Each number is 128 + 24 x the weight over its row's rms, rounded and kept within 0 to 255. Layers, rows and columns count from 0. The size above them is the row's rms in percent of the matrix's.

# layer 4 MLP down (transposed), 1024x256, rms 0.194, rows 1013-1018, columns 0-127
size [ 95  92 104  94  97 106]
[[117 118 146 129 115  92 145 121 138 100 112 113 119 137  71 117  91 135 108 150 183 162 162 111 151 126  81 111 123 120 167 101 109  97 134 119 134 152 118 133 111 147 164 173 162  97 143 131 128 134 121 167 148 122 141 117 151 111 154 106 172 139 126 128  94 119 127 170  91 141 165 155 129 148 120  77 106  86 135 120 110 167 173 133 151 126 151 100 103 102 134 142 158 137 122 131 134 152  85 114 127 131 137 122 117 114 150 145 151 100 119 103 101 109 181  95 160 121 138  68  79  96 152 122 128 107 110 154]
 [132  38 119 141  93 163 113 125 129 174 139 125 127 159 109 135 116 118 123 146 146  84  99 122 119 154 129 123 159 110 129 109  88 116 135 123 138 147 138 118 114 165 128  96 169 163 136 140 186 146  94 115 136 122 130 154 157 117 136 136  92 140 124 146 162 100 174 137 152 124  84 117 147 117  95 124 140  78 170 142 121 136 129 141 144 164 125 133 112 112 131 147 106 171 138 118 152 120 115 169 140 128 143 135 133 129 141 120 130 120 112 115 177 121 101 108 108  75 105  97  95 141  97 149 136 147 119 143]
 [143  92 131 140  88  99 120 126 123 126 132 137 129 110 111 149  73 116 131 105 109 134 112 123 137 124 116 121 126 133 158 163 128  94 110 137 117 132 159 144 129 101 141 115 135 131 144 151 128 109 159 130 148  91  88 166 171 177 190 136 121 152 113 120 145 123 145  95 139 160 137 120 150 142 181 119 101 114  80 133  74 137 133  60 114 139 126 138 109 122 125 138 125 153 133 152 129 115 153 141  93 119  97 116 121 150 118 144 129 159  51 163 195 118 133 159  97 124 117 111 115  97 151 131 150  91 105 133]
 [135 123  97 120 105 132 134  79 140 164 192 119 144 117  92 136 119 130 123 161 118 142 130 111  81 174 121 122 115 118 142 128 136 167 146 112  73 121 128 162 112 164 147 126 117 164 138 112 101 153 123 142 134 119 125 126 149 139 147 106  96 119  65 121 146 155 183 115 135 177 130  90 156 118 121 126  72 133 135 132 115  99 148 157 128 119 132 121 122 130  97 149 124 159 112 138  97 108  80 112 141 110 124 136 100 154  91  89 141 147 140 113 143 117 123 131 110 107 130 130 147 149 108 150 125 130 114 141]
 [135 146 149 109 139 120 121 133 129 125 123 159 111 115 162 140 132 146 125  92 142  82 150 132 124 122 122 116  95 124 143 126 129 155 126 123 142 123 131 160 156  44 134 108 128  81 128 124 125 103 135 129  94 151 131 137  97 123 127 126 157  59 158 102 146  92  97 150 110 117 113 121 106 100 109 127 108 123 163 144 131  86 178 159 164 140 124 117 159 126 120 163 132 172 133 119 206 172 153 158 149 122  99 120 140 114 141 119  95 148  86 117 137 123 126 165  82 116  52 135 157 162 109 156  98 132 124 101]
 [137 119 110 133 131 117 132 147 144 143 130  97 131 143 150 173 103 109 157 142 176  80 107 121 127 145 116 112 127 122 143 163 125 123 104 143 107 112 144 131  59 127 193 134 123 143 153 103 136 132 123 166 139 128 126 130 152 133 111 110 150  90 117 156 116 152 162 192  47 167 140 118 147 128 144 135 114 112 139 152 142 106 141 128  80 128 139 140 134 139 170 108 158 134 107 132  80 135 140 153  70 113  86 137 122 149  97 108 134 138 104 124 120 115 118 131 190 121  99 142 122 130 176 129 130 145 130 108]]
# layer 4 MLP up, 1024x256, rms 0.129, rows 1014-1018, columns 0-127
size [ 94 100  96 102 103]
[[ 87 175 110 137 108 139 161 106 114 148 188 118 151 147 104  74 157 130 164 112 143 135 126 101 112 123 132 103 145 138 179 126 103 111 128 136 106  76 153 105 112 116 133 147 118 126 131 104 128 152 110 130 146 117 132 112 157 111  94  87 127 117 104 119 151 161  87 173 158 118 102 137 141 148 106 152  95 114 130 140 111 135  98 156  69 155 111 158 141 118 164 106 163 156  96 160 146 118 109  80 111  79 137 143 165  99 122 143 119 144 132 131  83 136 151 135 136 137 121 155 140 118 117 119 137 108 123 132]
 [ 81 134 125 144 182 173 113 125 123 132 127 131 155 110 120 134 106 134 151 128  76 114 152 110 157 111 145 109 109 139 118 101 142 106 146 175  72 149 123 113 176 145 129 145 197 113 127  68 108 126 123  95 133 110 108 157 110 133  93 117 101 129  92 155 122 119 130 122  97 124 111 134 106 118 167 118 157 109 114 113 131 145 124 112 114 150 156 141 122 122  87 161 136 131 122 137 143 128 152  96  93 107 158 127  84 124 114 103  80 151 186 156 179 137 113 123 134 118 142 119 130 103 137 109 126 136 108 155]
 [130 152 146  81 146 133 168 144 123 161 114 121 118 141 104 113 139 159 157  74 135 113 116 110 138 122 107 130 173 114 127 125 153 105 134 106 146 120 155 113 163 105 131 122 104 167 169 133 123 118 128 125  68 122 120 150 165 103 102 181 143 158 121  94  84 149 110 141 104 112  98 138 128 169  81 137 122 181 122 172 100 121 162 159 127 133 106 134 142 108 124 130 117 118 177  92 120  72 122 125 123 159 119 149 102 147 128 132  97 120 136 125 121 169 149 155  77 126  91 152 152 148  81 183 120 101 152 145]
 [128 131 140 166 140 166 126 153 168 123 122 150  97 139 162 104 104 120 168 103 124 140  99  99 170 115  99 136 173 135 140 111 114 105 110 113 149 131 108 138 141 137  87 124 118 114 109 102 160 107  88 107 141 138 106 126 121 145 178 121 128 112 136 148 145 168 144 173 126 136 137  79 134 178 123 145 137 143  80 140  91 144 121 104 131 100 140 103 112 142 143 196  90 129 142 146  79 106 116 150 150 129 149 148 136 114 101 122 111 182 123 115 144 158 114 138 166 137 112 103 136 156  91 112 137 110 101 174]
 [108 119 104  94  81 144 170 155 136 126 155 145 149 135 136  98 121 108 139 119  98 112 136 115 144 131  94 117 166 109 132 136 127 195 129 122 147 143 124 164  92  80 133  83 146 156 137 115 111 112  79 117 116 103 156 130 107 145 149 151 122 116 192 167 119 140 144 135 135 139 140  83 118 145 147 120  92 142 153 126 119  93 144  96 114 113 150 141 111 131 132  69 151 124 132 126 126 139 177 112  88 112 106 103 113 129 170 127 130 163 112 141 148 100 152  90 142 113 145 120 115 113 183 138 126 122 131 163]]